{"head_dim": 32, "rope_fraction": 0.5, "qk_norm": true, "tie_word_embeddings": "early", "beta1": 0.9, "batch_tokens": [8192, 16384, 32768]}
Each number is 128 + 32 x the weight over its row's rms, rounded and kept within 0 to 255. Layers, rows and columns count from 0. Numbers have three digits each. The size before them is the row's rms in percent of the matrix's.

# layer 4 attention value, 64x64, rms 0.158, rows 63, columns 0-63
097:106146090101136095097103105140132096084111139125118097161120036118030123124139031122076132111150144114117151104124160161161126157111132132136108156097177080097154130113141171117148154068106134
# layer 4 attention output (transposed), 64x64, rms 0.149, rows 63, columns 0-63
089:169108061133061144101121093150099145153128160083156131109144120069188171173081110111106131105141144129151081128120113129154132254155099134083129139131174140122124166081136102137131131117139134
# layer 4 MLP gate, 128x64, rms 0.172, rows 0-32, columns 0-63
075:103134096086120109197133182153127117163177077136155108166057123119137161105091104102105181141131155094162086135116109118155084162080123119096120146155158170143133174202157106146139166072109127
103:141116113130196136103081039145174159087161119089105121158094092133117154094102106154123113140135132157112138092098107178102129147083097138121121126159105109146136121139162179121207159062092067
065:186116129053057023163133143119084121096148135084125138124125104099142107143123087094131113098167107140116098071147078152116120118148119135151147152061180112104127093093117160103111148123163151
106:146143108150159182130190143139154113137093164153086185180077145101067151131147100140139097170051175123108089103120101149131164122114107117118163138111104140125170033153157138147139154082145122
110:189141091165117204131150137158168146139117107154072117160107130128101196122171147130194113091146102108141128111102120163161173107116087075104155099155091087144186077115115162094160142122164104
088:171154082163156207149105113125112142117141178116128143131102130126117114138157148153113145120125131151101107129167188158111169097125124062116199158171079152156216192140101145163157159095126108
104:147135065162150168118159107199110101086136084057095112114125136116124078084122146142126087135118154170101134161102119137166123114108130102095181123149130139144054075144185172135179143139121070
109:097161129164118179130106104103124166084090110118078127127136093063117131074121112103152096103130066131085075102126172155163129114088122098185118183076119141163158138166186134091147145079162101
113:136116126157145192081089097178135157078154075149130198120098149128145163134153101119181059103099151110097119076078131151168115123084100114161168177128118081124109136193107165133119114112128102
108:115101066122141156155115119138078161088116122102113122144159068095133168171151131119137111119095082136094101130110186171088097109076075125096162146200097155215127137148108121153103139080097115
096:174153147139135125136160196155124184112084098102065093095075091150131160122176110107129164127043120137107135130084127095157117147056142133155101139165127135092146065151126123112111149118133060
108:116072132127186124119145135143085133133161135148153124122109172129102131149124167136186057139121109119101185081087123163213102136100103090175174100118068180119130142139119171101189137087131113
083:177136116114192098154122140093136108162161084076120147206107119118124100085153149127142105164035124155106159149178141130162127092142175079118127178154169156114129117133137144171139152070097098
109:156167120139214134140133103171132168073177092107166152140083077113138144054129101186159105109110143147154152090106138144129167138081159064137070156145119082117119134118154157136134145088153159
102:163080074143119154105151119184152196126143131079153156138155087136154127065060120137132178111148090132126122136096210138146153142138109094114115118146065133140117101173134112069119173086095104
092:100084117177144177108134178118147148118153140186113176127058101117201131127113145134102051140093122131106154100129115140132083103085166157178157154135184088112096157154094172124150096109099097
110:077065090159131158166140111132187161061084100077117176152116145083122129114149130109167114108151082106118109134097151089143113127150160133166141123142099148091128142167131132148173126171226081
108:063174099158139198149126161128152116103089147108063139164106093102102131091138147090172117129085122151114116139114101111131173080084102090128056102117132134138112148151187131133195127100129058
111:076074089172165137159141105090168144082167102127110147133131123118170114145132104159170097127146118131107070161141102158121160102138170109106106151126091164157146093037105151080167163116201102
098:125108088149063116146104144169135139131078097145117117102145104099138122125110160196177048143109135153168153153067114108146064145145144141167139131152091159162173119149148159084155121057097083
082:058155124107160113070124167129109145124039120117155155140126158097109137159112130122162100095104126123122202192113131128115164163145101058103166152168131122113122122053117181138149133143073145
116:097111094166153154103131137162169152098120108120126077163108092083105116116169170172152046089084082114103155155068148129157133117092171148168091079095060158124145141129174130100153119090140129
109:060113076136169143160137133188152114138137170107121142107070100055145113085107127164148098190111084162128085137085160115116162114116158149135116127174179082175135141164104142146152189109114099
101:140097087153163144153080125136143123097147159115098163126078153122147093143115171127144092100105064139157076128076196144107132102127111087200117128134087100159100087115173127175197174088114136
094:034102152144152168112094116129153157086142138149075161183141144101124112154089098117122074153186112132177095071131133174133183115144140118160188158140168133144158104143101172104119080097136109
110:104097086155160190158133118142121136035129181097059125099069059103121055139155116136154156113119118095098129167100158148153108138093131095150140169143153093110097135155095155118114160129137091
098:078095089160164092150119140103125162068155103150089105139106124121185157127115126128150101091120032171080147150142119146165102129113075119160098169125167080170163078138120094101102111095118080
103:132108056210150113139119107116134134149120144145133130119090064167166095119155092120171100155080152121121088163096097152121142056161114113139148081174100121120161119162108147095130118044161084
093:154112081136172143120145157093105167143139089126094151112081172049114058155181163164121124121145081150130156146123097161100106146108133053158186115176154144098147100075095138135128124104170140
118:096108053171187129163157119113185148093081126123093143102113158118150106151147157160154120190143192085108127164097144163120137102161176089132105115146062146163165117171137140098163105118086162
112:122087066192135138129154130159127111084131142141114184146103155133113152154154123092134087119070061133062133141134178173200155118150129132134162101141073074152155127110134170159113158083110089
102:100114091108175112142138147123145219083144080123132136148020140073130119133114110158118149110165138133148096136120142134189199132122186118184123108134089101147161156149123165087160122117146111
108:061097119169157159104130118085127162083147137100105167143100113095084185105132135109160136071110136107119168138097137098193138109084101155145066114146061062175118106156160139134139117088088105
# layer 4 MLP up, 128x64, rms 0.156, rows 0-32, columns 0-63
077:140109161143111165149119128054180147119213114122193157130078069110093130136149137162096143079174127141064140129133081156067071103153084110120148138083103153116148127126133159149163128137124132
101:115133131130109106148112148135120112152054088128161122089123165114170098161124136090129065176072163132102140108129155077140061097111138103083201127146171107106094178090176132089175133130167097
084:130104112079059069236160113133065133133111100090160086108120189124134138123073079073125118088133104106165140161151123155127135128087114141122129110132144102156143118125159085074094114113126106
106:144093122098120174119087118108115151141109080177092160131141160130062143103116085163141091133084136094129139117141134183115111184102127125162120205132112047091085044104143142126165152139151106
113:103144144083130137097138086126106126113135133143119095119134133103147097138100192162111133160110100148044113176146194132108158149096192143151165118172186058054102121076139120125104110115159090
080:094167091138147137060077148102181125142167124123072099062123071138102115081071094140132141144069120125089130127112146157104126061175146131159175123161111148085119162093143085169145134103138110
102:135140144121128108166076131135152136070131104151104095091091114097129085131173173124095061107136158146180151117106134188126048149132126115139120157094091132093190170103051162164142111120139173
108:102117116136118046107127129099194168141120149149091104134087061175153114171132122047187070120151201120107093116150123117127080150073118143157154130152131085144133127135117083157141138117134109
117:144049161120104142113144141114087127135073114103125118151095119117102126086121126061071109127143030126112114079101080114131125053095122139129130199127111152171153110148141149146125081118159083
105:122145106105097163134120088130099089173134158107105134101140161087160098094138171150093151140117117144089166123075195100114107122045145151139175215094099056107109098157124121139097154108160134
093:115136129108162208115074113160211076150132098123159134112093148098097121097165118100079089122101134130136130121093150099092178111174139107089157174128074110129152115081089201140147129151093125
107:135126146135137103125074127137092079083114092067078144110146100195091168188126087098158162069103073135133103181092164168148114121124127113135160080157142143163135108139125080108140114119141199
086:092111115116104125109188114106113131136147158098145109077054148135139074121145105098106071097140100133117127094140162180115129133126131163226193150118133096129107095191137081140101146112106061
104:139169118098094117160117107195178124192147153060110163094094145136070126139102051091096190161135111153142121169129110069143096129068125098118151124145088092144172148168131137114136119124116109
093:079106146118089139141161131167149141102195198091136149193136150130133125136159142132095138143208131117133137125098135116130086079069081123178096095168161091135181126116139088127121147148171062
094:093101163118092168090101133134115136072178161127114132116108144163099069092164140160122108146116117163128103066117138172123133127150061146116177085142117133063152113064152051093120103178111153
108:137138206088135124113094132088086082100130153112110106148156089098122155122098128083091113118100117165171168086150115136126146121211119120116074145115146134166176124142133129155145118026064136
098:096121122128105080100068076125137140074121191119142132128101116084183109158026090143087099131175140168138108105164108147136087156145151136085156089063131104102151101105147161096108134107138117
115:123114138101156117112145133125135107104127143141135067093126170113104120126190120128119101102134076147146142099137195196129168145122037096163138113127086110190155206103115090101114166197117139
100:100139175075138101164145187196100158115082122127123121113137166129132108163122164118142130120126160138144156048114090109153120094115095066056157170129101131073193149100140104143125180095155120
073:126146055092136127151055161150155082133192136174104137136127100074178145096101079081119131102092151117113137121121093133077157120113149116196118095113110138102153131221109136159121096117112153
124:095168125062129137078151092148151128199136117068103159118142147156145113099100123127135103110166154107199152113089122146145103105099154123074122163191122178140166125077184121069082101140130115
122:130133130141139108163126139156125093144128145117127126153118203094111139156111145146116114159162073114062213144142089176136157127194113107154126185119123092092076127050174123161177077118119137
107:137104138119122061050108134129117142107144156088112134136148180115132102076129122091149097099123125154131099104140119140122178110142127015099084169032100146103098134151162146174125118106123112
084:073123099106083193134092066102096102145169168179112155107105132112128135141116210115107102103134144144166145138175090097140130129168159132129118128152143049150126150185067137130133144190149149
109:120093120137108095146125096133191113141188151150093149101108114125140076124090152128183106113080141146152123094123066154126175126191099158143156113100110115087115186138213134185155184156127153
098:146146111111148115125171162141089116142084120115126104118116118171141138205132169090204061104096049163113100132115141131168131097180116151089193096077149098143175104100124133153109134132165156
112:047158174128150095168168176140104110036084116127093142089106114130088153162170118073134076172147112150162124115156164124161122136132124175126169124133122124114130076118120107134161133172190105
088:195081142138174155161160092179120142123128083115133173199114100086151114144129083155146140120148176144140100104175168115091101156125219090136134161119094095088156117091137121185139101126113135
126:131160133099082190102135135137121135142147081136137079098156113135096118086083164115079186115134102050112040091177129186121128174121089129154168139135138203100129160122114111140116114117153136
111:121102095118118157110140147168109138168120179158077104103138151086142168101141115128090148106099103102176120173141126235165147143143153045162104141143111134129114111156154184145100068138111073
100:153106155145163119149108115106054075071136176081124100126122172085165188125147108080129095136137133077100146137187175144146137120125166156171134163052083114142079106134156130150110123126080127
115:116148101096115101153126090073183150127128185137176121097120170117164121129108124115070124103176144149170097131180101159173098109112175085092077076082091172105145138150083166101168117150168126
# layer 4 MLP down (transposed), 128x64, rms 0.133, rows 0-31, columns 0-63
073:127120104155124117157208026129105215124108150110136158121104111109068162103116140129117149095146079122103149135069173135165078161122104169093103134177133138091154106116154109102132108149163115
096:126122037135092116138154076134105180154159127150128148155107089103153128136132092115147125080074107087147129134043138072116071133124131094067137148199151177125140104150165123149142144087143140
067:098160179205160194098152070129142227121121096176130154132147118139113133089171140160152142171094139128086151147093153100169141134141128081140137137165093144134142135164137129175173111141087150
107:137181191094110118144151055117091132127119103215112165132129123122180133134082097118084095117118120043086138092111132138108139206141141157173112138163110140126153135158139104171125135126074155
117:101126074142094134208143103103149151145157143097126155092174109168105177116139137079073083185150115154157065148141110182140130050134115152140140133090179121143130135116120156060162138159123128
084:125145162086135132136094153126080077104113183168162117084101104171112107122169099107137164167087149128046164148211128111107179064174135119172157140105123099147148167146109121141100094141119143
105:128158138119056128079159062107137217122145092135121108094096134121133120074104135147107094070177123086111113167120166136154124176123106115204114131131162151124118150146173127185162128125079158
112:074113167072194158162161163155146126071136143121119184149131090077118159100145147171125127084102151177160179133086133148149126212131115145153146117154112099124170174138092136169152140112174132
114:161093097091165152130113136182130059090131105118128143052110152088140052138127144090129120128095135171128125103126152166083180090138190053120106136099084129162116148129122151191110146130131161
096:130140224198083080109144085159151213156134105079120130144158124126168161080144136160101099105140143116102161146134121083168061178133085108113129159160149101121119133124145098100146106122122121
098:115139109141105085173053078066077089115146141121154069135149203074082080142092123138122147146129130161063113139072154158105124104105106114131092159133125121114164129154088110096126145096086141
108:130100145142130113168115095111162054109152161128116127165120112193126107160126176143138144157139097151079138136051096145102124089122182106142094100098098122167078062122144125102221162110114140
085:125095052193176142138103086101107150117155197139168095124109150096093125186131119109103130061150126163106103186098084152082142130105178099145080153145119129153129113170119110065139149138135114
106:083146114081081190115114124098126181134101156139142092111155108114188096134125112139116128138176139192139149147150147116115116167092119146161156207105131175057138119102116123192076114182167133
101:071115123107178169115084184161109086093141077146142088107095134052119066160113105154118159152134141183136161131144165129119209145125130094099126105092069140099137151103100154143090140102157146
080:116132159102149180135080112190178010147137145108109154143143106112128159094117176147156123159087108156142160123120114130169154157132103124146139120151101102139072108101168183195135127098082152
109:125196234179064122161123049144145188120139163089158126147127095176126153154130108129176085123111126080118113147126151104154098149150086105132149157154143099119105116108166099126110132111087116
105:134160115160131110150099135143105178142121134127045093129114169120175145156132145110131067149151111007150123137109162150150118195089157139125182135169126160179131112087140135090167104136123150
115:109142183176135096154150107099125152156162127121115138164143106185119134104163101128061047063119159154101155142129139098128107139112091094156116092166135065121138090121116113080126132051061132
102:133127180085146177103099169129153095042104155102108096135115140079147060149070151155173145128139125136118127124131182137121130193111205099154136148115090182124162130169113087090118119131137160
070:116159179122107078111176037136115125153125143198158147102071146136105143108121146131175134159111113028090098126077121111167127144124140103114116159146155162137111114156066143172160097120123143
129:122116112069068162105207146148131130169094126152135147090111120110103152151123117133196139120103158137159082089086126167131093100132100126103163123120112148145115179145139108202084103117226130
117:124171065053166165123146124119120120074145069156105157105120121072142118098104111080129111124135161244169137147095106133106145096128155138144140143100076111132174125157117120175093144117158133
092:096120178082175187130130127134151085150124123120110098174141115179132119148124147133117104145179151202138169099136109140108094228141136107113104121147119131166082119176139134138196156128116205
090:095169157047151179098088152147143036120136148168118114100116096095119135114146169077166139149118130133148160102203127112118153230146146135169142147134117126130133130113127158156129078108133146
105:130124065124162144198105214109141053110130149149108088167170154137108100154147092151121161163185174191177143129125089137123123151127140146107155106117159114147150094112096184101151169118126109
095:144139151080145104083096104117153079110141088163157081178114152142152147133106110133113145088067188142108172131069107063116133128126093142160113096188059149187104100145113121179128090099118132
106:104068113076124162101117199131186159119128068082134174111147172031142123114116143125139148132148138095111138106157163153122167217136108132139143148143134131146151173161123161132174100147111160
089:163159130085147142076158159125159104141150089198183141162103109033165157122099148134065141106129177176113166143083111101117132147125124091093160139138121167149135142123091133167087066134130147
126:135064138119135157107202093183097185111139127152091186130065109120150132129136108106097125082122123145098143117065193157140186078114133177161114143116121110117174148149153105177133160085106141
111:123150156180107084172106102088125180098078149096153109115139184125107173131132146170131181166114137108112136132103155109115039149116098187117147150090168111110159161144056144106147112194131123
101:200136147138120163122106154120131070144132088145125095135094082091155137143064189127194090126042160168126100140063102116151121091112108106095103146089103135115138090136118112165072143131097134